Each number is 500 + 40 x the weight over its row's rms, rounded and kept within 0 to 999. Layers, rows and columns count from 0. Numbers have three digits each. The size before them is the row's rms in percent of the matrix's.

# gate: layer 4 MLP gate, 384x160, rms 0.285, rows 234-333, columns 0-39
# up: layer 4 MLP up, 384x160, rms 0.268, rows 234-333, columns 0-39
# down: layer 4 MLP down (transposed), 384x160, rms 0.164, rows 234-333, columns 0-39
gate234 104:446455450534508537526578417436525469507446523437511479513481540534564570455521524540489480493622481534507487486562472527
up234 093:547496525541464553497558526398430472480524483496514556485557442447435547450503524452527511476456537443516475495539500535
down234 095:489451513465508493495440537517504469452458527483498488492512469523429487473413455579467496495480507587478482553504501533
gate235 098:496436538529522579511502468460486580465516472508437500537446504456522517488469447525434478507500517517542517486472462487
up235 098:537501509444433498527498454561416505499385489448495479534502544488491482476550503544406449592454500528476529510563513495
down235 096:566505459515463509446512538501496501443504461532510497518508562519480465424531491455455459466490420506519494524581542474
gate236 097:473416495523479517507512486511491476406524560512565501490530543497499530430515553472481472537562517478558521522498403560
up236 100:585519506500467453562497535458593538475466528538459503541602494532471560520541497475450507441450491529497527500511487576
down236 093:558492509509486476522501485463483492564501482494409435540438499470491541528493496607497491516514513533482524610488551440
gate237 093:493514539455459483518504510448458516498511532482527529516478446421507478497492492536481510487558530483565549444491485468
up237 097:503548490548504530480479458497447494495517485489524572533469499532462516602544531487501447446477485457534467469570498489
down237 098:455504478400500474509470548522576469467531565403504551485498509521430491490527540487421487499520561423414524508509493521
gate238 105:494475461522478479524566426492453474503485507469467461505479481530533496499479470481419468453544449472529508526589505495
up238 105:483414561484544507465448452508530492493472483546501447476436500480557518474509533441510535472449527488491472417483528537
down238 097:527529508487444503576465515487488504491519539503459514519499529464534514508499463488509488474524452553527488497569514448
gate239 097:464482530529508525482534477485541414525507533502475523433489485546544511493526421528538473504476573555481459533445548498
up239 097:498550551462569521427513515466425446489496570501469493541472473478513510503451564544414563543446507479519527529490471473
down239 104:465467495528392460504436496501560508486458512421524525492453492450425497510475378492498511501483514403506607505541490550
gate240 103:490458547525582537547518432513567512531493472466499517463446532512457473491484518520506450461494515478488515517437514567
up240 098:473482512538484460522487487549557522487535495525493482583467476438552550488533440445474499511499408473480481549532478544
down240 096:487482525487493450470456559488528502480525494460517504511476450446483485505493424475543541464443532514501491495446445433
gate241 102:542492507522544512550499529439475545538464512551488476578447517503506526449542536482409422490533531532535439489510449431
up241 089:486487441565543506464509500485512494479453540561494509534559541476571513488454581482474444504455510515511479474452487491
down241 098:489500545479569546484462575516597471442475545497512507545437476547505536549541545560498516540445481557530510547549525531
gate242 082:494532512461552472418497516517478510484490540549457535462491561523467427399496482516470506499513509466554453437530550507
up242 089:605506451533483547516496531530491528423455460556467493465479520513517479496484624553513429494481494523463391511492576445
down242 092:458575497526465473538556415497447521550520528537532507446508491479424537508507514594570485530447538490488453502552530517
gate243 105:489422493493467502476536457567463459406508466521468503512486461479431513505526528532459565540486447520438466525516524537
up243 089:540522534497476544502525445495559363511481495512488458482528477460524488502453477478529467488513578585477442435468475506
down243 100:432646518541532481531454483471519457471512515530521471527456496607553480518531516543541534508514557504544517505533525561
gate244 097:500540492471534467540502450568509467476475486592486463621528498469538564511528519507557575501482481578506570495497553537
up244 095:563502447562493524533416463508543540504479563427558488468447456534448550509498528544464542473561487429614391423528501434
down244 098:464511551506445484518463537474495537504465531490437520566496546447531570450580480505542458495517440485489524525529479456
gate245 092:505495524508463501494457433486432512475542565537520461487543539549551447475458545522484524510497497479488545466454448415
up245 100:460464509457457509574492505517519534550464506496454467439468491537513492556472500464482487547521506531529501509508464414
down245 096:443551533541513445486392520478477618550471450492516480524536486525467448534497507487464505530489511423489441505467448441
gate246 098:436537481501449481528465438506567513497539487509523526452502453497532429503529566496579545584442445510496454447445484526
up246 098:395455447531459509514513555504504489543491486501515539496492576509458476482487510519474493472521515486474503469532530543
down246 099:440510471514480441499550481520526467468538552522471470573530495508530462410559454525519522518440490570508513433560538435
gate247 096:522540510448482506535493518506483489557453578561472557502454511506484524630567547519569512555529552511548537469560520500
up247 100:530548580522511506451532411462496503499525490503498546484552514442484459437557485469552493562532501472414506493525535534
down247 099:484497547503550434457468446559567522454457472565524533537527486430455543525535509499620525427481580547571562490536478466
gate248 100:508518515582467518562550487508522492479552488477514461498486498583447486506509512505531449493586584566493527489486458519
up248 101:528525446492500563557513536464576501518494510463490548418505473538499595482596472492573495545543525485502503515464497547
down248 101:513478494463525528554491476504568449546479528491521438547480501484487506510477498458464559494461486536443489546511532583
gate249 100:497501514482486469578548446507466541581548482462472512475480496534507514458543479552496497459499534507473562479497423505
up249 097:527563492494467476528500544448485426378515512510520534448534497536463532438407471468475525502478482521397518485486474528
down249 097:501437549480527468502494477485538480467544500390429508560521441469455562511538488467529469513505502501421522590445533567
gate250 096:479448489504577476462592437460489502493485500486487549524534499503447546472505465584492472494494528478503465448506482570
up250 102:566485471543541504499480436487539485546536518452539535488513493544508516527456513591473548469507575482412512496477480442
down250 096:501528461493559523523481382468461461549495478533516466529480483541446485480418539575555433487467488474468612472501574465
gate251 104:526468516466568565480503439493505454530475494517517476488458517499481489543492458486502560452472501532492518398557511534
up251 099:538553440569513495506565533435553532483492464463489509514508508535430466521505509549454467566473503497515497460487440546
down251 103:482461497489495443503484530500505518528484557434482486464452516439453426473486472496495483498510551513529505478564461538
gate252 094:508473473460538544476531465425563490536535539536525569483499585472538473511587446502467457501551501508552523463512384529
up252 096:502545504516530499554515509513478465540534537488580544454511442516593511527500432456485533477447501557537579441506531509
down252 096:445463457522501468549550450485471429585506568511415532456496495524510466580393494520504413475542537502562517473561527507
gate253 097:478540483538499483454616516525532552545562492542467513554499405577489465486496488517514460547478485530529463419500534506
up253 099:518478455530456523508492478514395472462519440501552544497444439498452497519530520494478504503490535477467581421445477603
down253 094:513549491525507516508417506498566502494507477437538507491576444452483502500453427432581499496507469436509546481462521472
gate254 098:487476524420521556516543442579508487514416428500493508544440520465452516538475436481490422468473487539501552495506522509
up254 104:518523501535510519447487536525481538554538504435573492493500488493419549449500472485514525483583544470484521531574524485
down254 102:559447554589540487510486482480567373487512536559451550508460483548537544504523511510501522481523498518507475483459525459
gate255 093:437507507569536531451451541553456515493492519471552476499525545485512525485457493523571482529470521522520461502502517515
up255 092:468535566583565498448478510489477472515523534476538539515573491485504496474486454525547575493440523506489502493474518508
down255 110:423522558559502539495416499508498453477518504515624554515545464501461489481431568471520534497526547491516476420486497530
gate256 100:553440496452493525534605462523528480496466563513546450545422512494517427504479467493460518580494487452540462435492506537
up256 105:496511466494471539518517508512432508527480496450599529484453461481491484469435449508471468470436559461517545458530472522
down256 102:517503431526467471418565499480501497476475511579562529501461495437552502527433528505502481524452500555567519509503479589
gate257 099:517535547518466480515575418437488538542502445510607543442434522465543446447491485495447510445555524503469468477509554496
up257 099:512555469534544510524587541487529451503536502494523457469489491526447522530526503468499508493574473504546460490552486500
down257 100:434493508479464446526536507503511474471509590585488528419462449485518572499492538426496481576437531463498472532446428549
gate258 096:523443530494505500571497520524431511497508413525492491519487450522549565526440559554431504515582469482472496445521503475
up258 099:479502472557508502523489447492485546494547543401538454489500481414435509433540529585514508458483529539431500465465548513
down258 102:466508519492502494529551505457570566528473454456484464493538485518501421451501458623432543553510496526533457526513564428
gate259 099:470476431476578536539437509525409628461470537487455517491467477541455478507455512545439440490568508498517499503494520475
up259 101:484475467427489503578482457435443575461527437536467533551525499480487550515523451495505512419473569422470489532513527518
down259 101:456531472492487573537562489482502574454452498527497520520606504546529515536439522483430479489493443533476511489377496483
gate260 100:520547451489464463538474479486428490510536481495479487558494531586475590455491553577486559465522524438530479490517496451
up260 100:510497511494507569481459439462568495561502471569481583420537541461533418477500572493552513492516482480489498509513549508
down260 102:488538478457492600520517515529498441545517557472522440452514516586443464522573530513438502552523489447481461517485537510
gate261 104:486478484479519529531538489518525459471511448504529471452590497486503426577457413496552481477477522500480527423495515534
up261 101:498548448477457490520522482458533415497576477522440467425475550509502452531409526513513448504557505592500510504508578491
down261 101:529522490537549515538489514443552534468515542477614481510510508487551488550493490517517569477448518435494500470498475448
gate262 097:483467436512488518538502398515537494485489585543471508441472508500404462467517571511533460506554481524537533506493530500
up262 097:503509434491449431534444519534508569445495499497489468459415521469492485545490470484448454467450432522485538480538518481
down262 101:580492466547519538541571478502462519469489491561456495519531482484523535454537560461537525552521516447471545483499423489
gate263 090:534549464533509437479567516481440501441491461529426523488468512537505521520500509547495529495519446522540497431552472452
up263 092:474519534507449553502413500542459545501516534540527439454482450533530468459535515503459422565543434511579515505481463486
down263 089:583498515420505489545475555513496474451526514505482478587517566449463486440526446540447491559490484461532503490503473502
gate264 095:468550536497573511501580516552450478472571495520561490517504431451581530478476489475486515485545480462469545458556494509
up264 091:443562517533528453546522475461532583524475485554567450495497480468449463450535570520542458449488508462419513522549544446
down264 099:518488586439459530494573510551494485486563508481539532500555535470472393494518458464509442515434491503516494487527561521
gate265 100:438511462522505542504547518508477528566517549437485545530452541518497526438556573520455452556415451460497527539464537436
up265 106:527537479452546535512561534554580558483599543467448524433539546464470460502513563507498511571464470543585486436443522425
down265 105:453523482522549496542556502560511536494550563508495476492535526430463456521544547549500559478431481513464553550488595450
gate266 093:469445563645502572549404505558471507505507435567534564520510579474462503509462493487557525502431544493497473443500539552
up266 101:480483537499548435449542500409454515546489445439445438512460490525540478417537415496510603453480503485517482541512489482
down266 091:506511491429523536500538408522493552459452459523488475578405524535462602537551523531517512489497516576579569528525546562
gate267 105:510455516477486522525495502520446548481560485440485533516455463422456445487494494496515512472491506477527576457458564539
up267 095:486497569571434474485437474421526527518553481547484494478478461488406534549456464506569532516496511493524435465517529467
down267 103:516520478558470509547533494510447544506450467542480449528434531533504465505518510451502534571507443529507457474502508495
gate268 093:517566493512510484579454440459562500478503479471489565476486507524512498453469560552529540506558547537572516409497485528
up268 091:475521505487584518485551515569476443479484528520543497477482515511519507482446442400565553523439517456459553516495544501
down268 096:465498515484520483532564422516446511472487469530425455563507552488519563476571406488506511463524516548551522478554446419
gate269 096:421460441515468510574595489460424534524595512498513513471495458526534478481453549486556503467512564533475477508491549508
up269 102:501488459516450567609456522512503548415555567506535454514547505581414500441458526521529413544520464546447530483434419497
down269 101:491552492484525446525523488487482533441502474493531443535525497507514484512513588579544457516537600505518492523484474565
gate270 107:441454506505482557525513532481526525502521520532466532438504508529514496507450559507554488381547496491490513500605491444
up270 103:494494509436522479504489504519485462500426540519536481515534459490519494412451499498516510425508518534517512538475580503
down270 101:500489519499489536527505526489492504568480470502545469464567464497537484467529463517562542475511432429505564566449552484
gate271 097:627437478472445453514547451493499471517528499440499479538472502447473464504462492504567510490485494521542543461461480483
up271 089:557469527515508561498516514529604543402484532561577513547500469477452543484512546506518521432496537469481518520564488523
down271 097:563552459506510541475652465525454541487459484477543513499493472614433505396483482440535565478488469485484479550503516545
gate272 105:484549563481474550493519471519508442523451468512530509535517584516502465556510573418515552533556581514454553385505483469
up272 100:510414491440533432510581465512536489489515497496489449486507467472495506445466504531512500497463467487495540490515465513
down272 105:529511586503542530471581497496470522440443554507507478529479481549557513392467483518453468433538479524496443535526516474
gate273 093:487493450545494458430531512485526468460540424392528531475560584554540445493433514488490522479447511475452443491505493522
up273 092:604518456509490504524436495486503475511505529442510510575489476522528497491521478469554463523519468562531461504526530538
down273 092:484515469437509491509514470407514442559551498622515536481566456592483468486486478495513502561426588486482470556517544534
gate274 110:407474507560505476524495478521424491468461564465514489521509465504584453526573449559510495480467539477496450486451492517
up274 106:433539511570542507462491486435555501517501465437493414404526501532477524490451473558452464539513503524503530509501462471
down274 104:446513573500478510512475471473538457517550496525489494480533450487574462513490533598544487501485517488547438465460462518
gate275 100:558511429526502463477505526541519515552617460532582510500495441522546449512516553516490506541519512521433523538520600483
up275 093:458479497506447417508451503576534495543478545475524436459494493544528452494469524501482486431566472495459498517505514569
down275 097:517546566472525513499426510423373484511540489464511514508523566522486618469510485537535471516475552464477527406505525551
gate276 099:465462453470456480421418451482582526507481540541516591438430506549493469530503508544490497526412500532472521500496463471
up276 099:500552533464543506514538518515550469493592539527435480558492542548460507477442504439480444525444537485543514477512503514
down276 095:513515480525451455525483498470525561529423475532533599494472472484513476476484492536511602475465523508466530515520493517
gate277 110:479467511550511499529522479461523451539490493528467443485556537509445541463475506573498500538550480492512558516557500486
up277 103:484554524556552480555530500483508517501467533487521504474538464509476446605448488483513490518492451488511453498503511538
down277 098:486493562540537474560500463424453458538511515490467520526418517515525521503485448459551522414519505515523531516550491494
gate278 103:456541503518460445463476543457531505471551511531484457531451571492451518546529512600498509537539542555524476551426415517
up278 093:496510417546484536500480516482502511536519494441494492491498494525474422582453563499575510505478516541456444477462448581
down278 098:554561552528493475478516524583484534498505470547542534519497453501484420533488465468567454359505473433433563602486472497
gate279 102:414484486575422422543453493456482455505507449478508541503513543541409483463444509528494485475574500472538519504463448514
up279 104:534477449547511453492513508440491516480479502499496472510519477478504485539529489596454489480463469478445465487474526528
down279 101:536496539428532479512535443503455496389465533504436449535527540483566471487509526562501476516533486523506462480480548471
gate280 090:610540523551446502496564452581519432552517502549472494545511436456511496400520491496522554478468485518504468523477528515
up280 092:566466554451563461516438437514544482449533521557542530492458465536568557521511502468498543514562520484524499504487452498
down280 088:438508494511489490521506483524487517465513452511540494520570502510420524512562526542504543480511490486532490509453558545
gate281 098:539488539502479497553524497501470542509494528527456472492517589520485552489506483521445516520460470564531438507498492443
up281 096:439538489548584562486496440450519547535518528483527578519500505442522571522540502489558501436517543493437481571476573524
down281 099:477513539423477540458512504466472584564552532551489492514460521468508543557503437519575510419540438460536453420530496518
gate282 102:525543476520482537550546500467480558536504549411558521470487503521453522554546469522539561498502512480490516501471444513
up282 103:497444519498539446479520493458461449465519529516534578500543508456529436518495471519462490483488553475524498494565517477
down282 103:491518530469485500523533548507518490506496477511525452568495486468492445535482509471497433519413516470502516507481503467
gate283 090:520495491521507532507511515478530508523568521438478464483519440509529551515483545451488501486485566470481453520534451533
up283 097:456471449472469434517491566525483499500491539530456508422514502522483519551517436460499495526430486533531505500461511425
down283 093:536475485518519506564498537471425486450499511535492497557495396520448525506509493466533474531478528548447524521618500480
gate284 103:492561483523547514524528474498487564506463493435544547437469517449515485525550466410568492606484473516476538509490466447
up284 104:512520494487564546547516489434445491521540561475551527447471525520454452571537472565405519520537505499512554451487543453
down284 099:496435465482513535528587443449550439527545450521419503499433497474528545493521454472520460567452485447506469523466492499
gate285 108:479488511567458456495536507428517456546458488533543553495459499525507477462492503441579509489495551521500497426506494505
up285 112:557519531535511508493492560498494518501518562458434583563523492427507522528439465502446502464511490477505450530499505522
down285 114:521448526451561601498689465533543427483538534495516456442482584500439492458460581508474506488522483468549521512423512491
gate286 104:495469481436480422478490504524431477500491445442456518502488461505459504446508533613544505545614542497560515512487559498
up286 108:568469482496484476475553398526458507489469512506493512569593494460484511503480477472450449486503505521499508480488537484
down286 104:500549524484509506567455494500465515488453550500506488497445520500492505504571481508461486522441395555475427502528467580
gate287 102:543499488519444517536540509480520521562543513532497520476487505566469597487420499503481513473549511532502553521502462502
up287 107:554497484518508480465531464480504480467496502472473487521520432529556591487469398564504495519510515525548519561520478465
down287 104:480449477537472571511574408472486494506512499544472538449529494502488522498476579536517483468500480536547479510530541547
gate288 086:528456549565552535544526493454444541472490416487569502464472473491522486519502537423509446522582497478471542523444485467
up288 081:508542521466526472468491444501534447515479533489513621508543494506509448441467498435483499485569466443448521564505470457
down288 091:532431508500489491490495463557437508533503455496457547471459461535447474548497497456564490425488508506415490510447515473
gate289 106:454427536490529525514515508503524499472489471475519516496516611443547492538490526528494482567522549533550471486468496531
up289 100:453535476507506479469480525465517520494527431560477536466488531528531519561486525476462528518493532489570425545526585517
down289 108:523562563487497515489468514527508529419547553464511466518476489519515460484501418508465461477488538499478495419554414493
gate290 104:467491534528511541537453489503516515531471517537550509502546482508529508534509535565484506550471568586501547472503511456
up290 108:525472485540592524537517498529535459519627491488511457511497500472492535458476569467544515489498462461495487503552540457
down290 110:542576545497508498498513514541517527498504480469526449518427501543556496501476602542496471470497462484484514558557516555
gate291 092:477493438420505467477526464505506439473519514558510566540455511490430500431505480537553450490491554532470554501455478573
up291 097:457400461544517502471516501512519520496471449587512558446504520509533444555504547433446518422558535522472536582511500461
down291 093:437435520520462572502519469541509442407491506569434461530492485494511470451493594444586428539493496498505438574472552479
gate292 093:449459477477505545506517472496405531505532485487542528527480466546546528465527447534547538478493540544477490519543561500
up292 093:486506501481495490394545461502499503486529458501477497443481473521586511539561499513490548487468583437497499502409567512
down292 096:514554468460495407538402487547469582530496595507505545434477503440581525473577479541476518470509472538523491564513492544
gate293 101:487470435519463537523439430434417459467494530484498558480504474508558492584468468506422562503496461591479453502481534508
up293 088:479543529473462583418465571496494536443451478608563493477563528460530485507471500535476554502582505530480508508503472581
down293 097:522514539492437496466505504485456519502525493464555497496629480490484420512482562491552508554544527480490527501455513549
gate294 107:453511522510548499495511480432509498495440504565434545567483486554397532464489567480547491461531472497465565463500471499
up294 097:501505519486564549496490522552484545489444515497544511466534511538486486528507493477522540534536514413565532582474537455
down294 098:504452498599501546526447449541564452505535411436516472464538558487493513579453446470416500517490473492475438524524505501
gate295 105:515473515529462508519516485531526426530506464526492473457549495488464417458430470522555494515467466546509443485537526543
up295 107:458527523540499431486502501498465541496446616431502528502447508416483531612524539466494552477517541558541498510503515473
down295 101:487522493529496521453503448527546499497533495492562497605553500457461502455446475536456574425441435589470503477518554522
gate296 109:498492461505501432533582505555497477493518503485527507478431572514497468569548600474506511444503552567455512513540444534
up296 104:532512454399524474502554500498485535487437508533535477532531543492529542475455466433506409535511470487478544574481524477
down296 106:517566453455474516464493496447542581477578416511463547492542516487560410462498486512530512514520477487498462451532507520
gate297 096:480428461552524447522500534530531503497524460544415490468406510510560493542516502474510430489589516439495518483512490503
up297 098:478527491569549529554554548506541438504551500502446499485547483560527535473436519493477491454496526565489555450492496513
down297 096:539510467553519557511587447492458516478545481551588546466436535524504479525520435504497547476593458511471449495530519484
gate298 096:556502574501467512502556451496463501613513481450469594511474492483369406492500513440545491505552464484459541525502577464
up298 095:522464506480450445536503471503535515518446561508562528488578528488523546565389483485505523568503515521520511520541505524
down298 090:453602467451529474430494462459518491504474525428500457455502513529501500475460492511453463499497476496480511554435489440
gate299 095:528520453498417524461485530457534519556599513445482490461524491491491511465465556524556442485514444528567527541531510465
up299 095:541534517462467482541497511545400428457495462496493506531425490551458410534493522485493542445575567479508443479535543447
down299 097:510521534509483501522490486488440447380464470500440497581495486556493563496459516495528464534543520437571450468492458582
gate300 102:495443499481438460483493558448453441535528460487503516469462455512471525518472500426486455527442389524447486499511540444
up300 096:528474521468447574498471555457538533528456486467493486461483570475500490502560583467498472561530506507458489476431460490
down300 094:469505560495601566512514512475493489478522442567471445527425488460512548433496487427500442484520453537551541436510527513
gate301 110:468456508503449490582451458515497576566545491422519461427511554507481465507505434526578574524485497535542534544449453529
up301 105:522559529463545497473445508399532579472536488613471500440452490469486507507496444526555470508418493402433518524512483509
down301 100:526569515567542493519464527507459500472499554519498486481460486548478447501465463561495465597464479495532439500541534486
gate302 095:492495561512521483498576478471433491439518519461502493470520503486476489557515528548498475494523490413561495506602496514
up302 106:448531545516455474445441528544511543541445473444415493540520510477498541507573494528516511473551530545466494488516453428
down302 096:411502487474528505511475398515513465501493443526561490552439468495536470493499494503493457495491545529433497478510576492
gate303 098:513496457486533507564556504514436531507435519588538449565441507485480470536444510472487551476525477500433522497525508555
up303 099:490487495490512464497489571465445502465422481507491485559463566570440531499454486504388502463524535487489526453524511431
down303 098:600550441549378472508401522438456499522481526496537506516493462514535479541477536465563518502500549535465531530528525455
gate304 109:467428538478532487487472485537464493535427433523502614565531479511497469526436468505572461463505544438553504457501452397
up304 104:522548509575454398511461510471471521469508491469469400486491525521487557445521563514450564577510506525486518573560518562
down304 106:575506537497425465455522498543563538459585549549482423478522530467479469495516506488546514494523526490423411451456475530
gate305 106:482577431505495486599507499591475525534485552550456496486489560530513495531544529501516477467499485560513504464505516420
up305 107:459482542480512498488572518473557494466464497477458576423567536457503483502422437465423480489525472492524512498526464500
down305 113:455504574489531495480586515528579485556492551453462497511494496534555540477499458499517471477476495523527457530424522505
gate306 098:468486485526446417574535489563436521541555538486504479534485507491522511560498510498599493479462577580469525486506469515
up306 098:614514532584378499444562525515551453498553527531584438543525429459529494464432479450498472532520455490501507522521515520
down306 103:523528528535493483478555542474525440493567521534483436456456534493503455518428522509495559512493565417543525512488457481
gate307 099:483458491558540533533503531514508498499479516436526452504500514458508481571493524524436474480518446517540492548496425467
up307 094:463541526516555494493502508459464469505517516528481511557549570499519445470581508568428540509483485474499485470484425537
down307 095:536497494550494512508475532478476543542487450529466547509520518567452523614490465441582444513535453527499536569521562491
gate308 103:547508464495552468487519475450452500547501494505569496595471480605482516569490447538549493529473525500429562523557512566
up308 099:547448449589480467513404498443475445505498501584504527520438489494401548569530500565455494483508425479513482547446609493
down308 098:429451543463529492565538501527521491456524471498444521504542489549491513433562578482452519491562443542504452493540351492
gate309 103:519554493525512489575475398527472522571482532493514480484510518465512530523503593493453454447566466503492504492598452479
up309 102:544457444459480490528532456529497474540529464523427485555537413490496562549548550537492590513551483516467480457561549504
down309 101:504531437517487459484444515510515501505507502513542568470498456509527513537457531509503559497472435487518467470569452577
gate310 091:453521489473455559515428493418442477509479542533539486450503458492484445584512550503504523461481433537464474532477476501
up310 091:519549500504505526507441503466466493507568495516534513436523489512567500498458501434535511480510409558434545523428507440
down310 096:480437469534518515510437619509525467557399476430495537559486490506502492550530554501461506490408523487497503458499517506
gate311 099:487491503486526451509521556574439489514551474511518508484529487520487538395515513461496492584541514551410418473512491505
up311 097:557530449469494535528575501472452531486533439451518538516428475507435468567521438484509458525506478556525557583455557534
down311 094:474484445488506553402533568493529513489510541451472441474516456486521477476481504532541529547559519425414498468494424438
gate312 106:479479581450426467513465486494402516505500469495455483567510460455519505494516449513524530502481506471475534505536465545
up312 092:523516497483557514491456551510518470481488520537516474524500454587539515460405539523523499550505458591486483487488438515
down312 093:486579528491446480516546516507545431484486486515554487592490530449468541477505425515503492588446453537501540496566545513
gate313 099:480480491490506453490537481491441517444487490505512486531464479513510508470492427554528510478457546526534512478529513553
up313 100:487549483532424526508497530514569457551506599493519487550432403541481482518437488540481499557511505559535426507517448538
down313 103:534533531567520478577448494526510515502501539470493536491499483503485520483449523498477483484519445535473492452535488490
gate314 096:502527499565455538528553494482521491471453503426512503496480435515538504481397506561507520560504510503510489539472506506
up314 090:496504471515547508479499493487544506516545502527523469424501513531518555547445424458509551462490507494466416558489588523
down314 094:547501527471496526506493467547465447536572533523490509568517464430449565424518553446507485502548524482486516485531538473
gate315 103:503514499506488519515569509613481498468551526453531564456536484540492528436442533498535551492500573522487490419525523485
up315 099:522470475506468462534460506471478529410521526517531573496524523501453447501508504468533538525453490511492529592412526447
down315 102:462505485544530514500422483525554521511489522540523528570462540503449453546477438433498514476505519435437437575453511475
gate316 101:487492455544524461535466411539404499533480536489511533499507458477537513575525459521514395535553471574536483527442443489
up316 102:521477559432454490515505451560452535484466534426518548529478496497448477507468497521463577497533546429488444459553479495
down316 105:487489465473526568564579462470507503436498539525538474539526520497496488558520463551438507445516514539543463488526548531
gate317 094:524505469535432494539500464494469554549604453482432572554495565442513486473575419545458473496534505479466432498489406461
up317 100:533480485466546485503494465499534463477567600418468513499478497499508515433484452501511537501511508493452528535512544482
down317 094:496566473501496503555549472498492483567525502480511487483465449468445517525498507517463486468478426544492459503472512556
gate318 105:511540513512522479467506606500552506503568508480472517430422537541484491469509542473449625441536513469501436464453526462
up318 107:539454424494548482464496490506437466442495485549485526471502445520497520526544490506501566511504514517502497470499471483
down318 094:529425518467437540529475524476484550558461496488483539521511475491449582492522521500543474476497505573532534536413563474
gate319 091:539460501406509554518528443494447477504538540433468512498597485545473542495510479484402542505452449434521439510473540474
up319 093:502463479447513498466496466553448575510586402547482525534551576531393489478486440468575527512442509513545511518457466467
down319 098:442478420460490481540409502566501502478563561522587472493494481526549484465452567492525471501503507514488471509489468505
gate320 091:458598469488550530544518499516433508505415571521531457512516471484505470467443540549519507464533471578465462481452494442
up320 096:533423406489510485498489474548559437504519510502516510452529478483473534524535538496523496505492457530547542558518485484
down320 096:563540519528496485490413480458453500513585508584533474501468547427490502493507599455492546450493475499490491467532544486
gate321 091:412507475491478479455548453465418538434494450496596496459460492491473558508488523495462514603563546464455565583581433536
up321 094:492577419450479507505487553474529515583535468469491520520533527518576540522461493502449458487515527407516484493538440428
down321 093:603502448505445608456388569530588488547482522518473573552534488488497459510544493476520474500490423504556496452499484493
gate322 100:497462502491514490496480422450488508501493496497523572484473540479421516443471555495485474522464554462513428518528519441
up322 095:561428453560479443523458560571517560563519413512415470469464558496540485533529489472473537396518484449491507545522522475
down322 099:478411507453434511495427547541573519457522486437450514525603526525439483458504523486502516546505537501438558476505452551
gate323 105:557595570496551525511549483558412520513585471474505499525466519569551532555438443466416516539548523555525534489478545481
up323 100:493508542510490486521500489526424539499467519521469525518478470550507540535508455493562491406564489472493507477451474516
down323 104:472581537554493510509483492511411584538480392492540506452483471445565478527432506453432500510483477496472484443510610459
gate324 098:434479424516507501450503431492494476504463473505643552496535522476535534529509561538450514518432504519477556465488540458
up324 102:532564497461550547493529475481534526457538537437433523539488492498538487506489516486483501528485533365498486453506559512
down324 097:558494500615494490524558548453433604493433515531468472531462539448524452527501495508512502528546462519550538540489476510
gate325 095:550518465519501473476572462567521544489525468563541521517465444525602479553524583462527490514544519486493539538466556470
up325 092:523535527510454567490488455517463468447514507491517501592459485445491476491568468572518440565522441572529516484445521541
down325 100:530531435542485369525542493500532492435542456452472484500482505492573475500504496505443396536528429466486479546547488483
gate326 121:493516489512554576494509526503509573509516494512445557487404534494466476488486439478495458587493480522466489539504530471
up326 098:495501535491617484431515457500535512495506463534557580448480507448512470468433498493521484522525486532460483510462386571
down326 105:580379448444432491579458564515528501461506492518412541478481472516444476426500505501512427546504475499545453558482512446
gate327 098:487487504504538476505488490537520459482392501571529496412533535513516546503514474442492518485470408466480508558484494502
up327 098:473511487437511510500450518447489600412480571554507560525475508444472515481478401526458484462493487500448492514502428496
down327 096:470417502507457505463496496489512488498546578432418396512477614455448501510560538510447508542445530516516511524504428462
gate328 091:497449500530565468522515508499565525465523556511481468468503514589488429422518464429479508543494503472523534558532495522
up328 098:482487479529546549493534497507489515566457481532487534472512525441454473551419510429557474497521505474560469451433576493
down328 101:441516472502462494487559551481490438481489466555476522420541660517542489499520472472531462493477522452569526494501478515
gate329 091:475544451495547486514501556422488516425576553476515542460536524577546488556534563495548487467496511486394497395493526510
up329 087:477526471436511525537562577430571504466504497490545523525530564480525428442530502538533528455457482483497514479593487459
down329 090:494505478577552581527469483504456506503535506441539465434488462483511584507513471416498436503485450585547434521417542460
gate330 115:483480432511499491559478449442546475508485547508532525510497498515487508545545461502505499502494487559438494503557481498
up330 106:494478501457519543501526478463489438443522471511528523555497422435470520486428499538535487504481505515460450478498455547
down330 109:498463506496544525527500428446543507467517507569521453584486481505583500476507522553523564487459515558499508451497478537
gate331 095:515523561525439552512534488493521600495545456444492420526476459555500582516475465561492518501470519462590487517519485464
up331 099:547536501455436520629494574499577447443497556532482434462508505441476467545484434462526589524446498486531548495541503440
down331 104:459516554483531537561542458495565479508503471471548460459500464472414477521459502511428569545492485437503557515545536469
gate332 101:493462493507504502471472441542527528467402571460507457525509488544563478517490583508490507527478512555543561555527563592
up332 094:520475530539475524493506518462491504479526461495504488516471488496534539503489451529467433531498533470497535540561547482
down332 099:496549491489461417515489525474519502513474465493445455493495581546482469540499479551441526493490467484513508567459511459
gate333 098:513461506539431469468485433514474490545515509501574424492544499470470482512485522533587551497507536590477509513473522521
up333 088:520498430473442508429445540515478502479517512470472504480495497492582467554455497506436524495525490514497561517584439482
down333 098:451485487533541531459574487428440543510450459486438557495469437525434464559472522530514531509534490541530590571476542486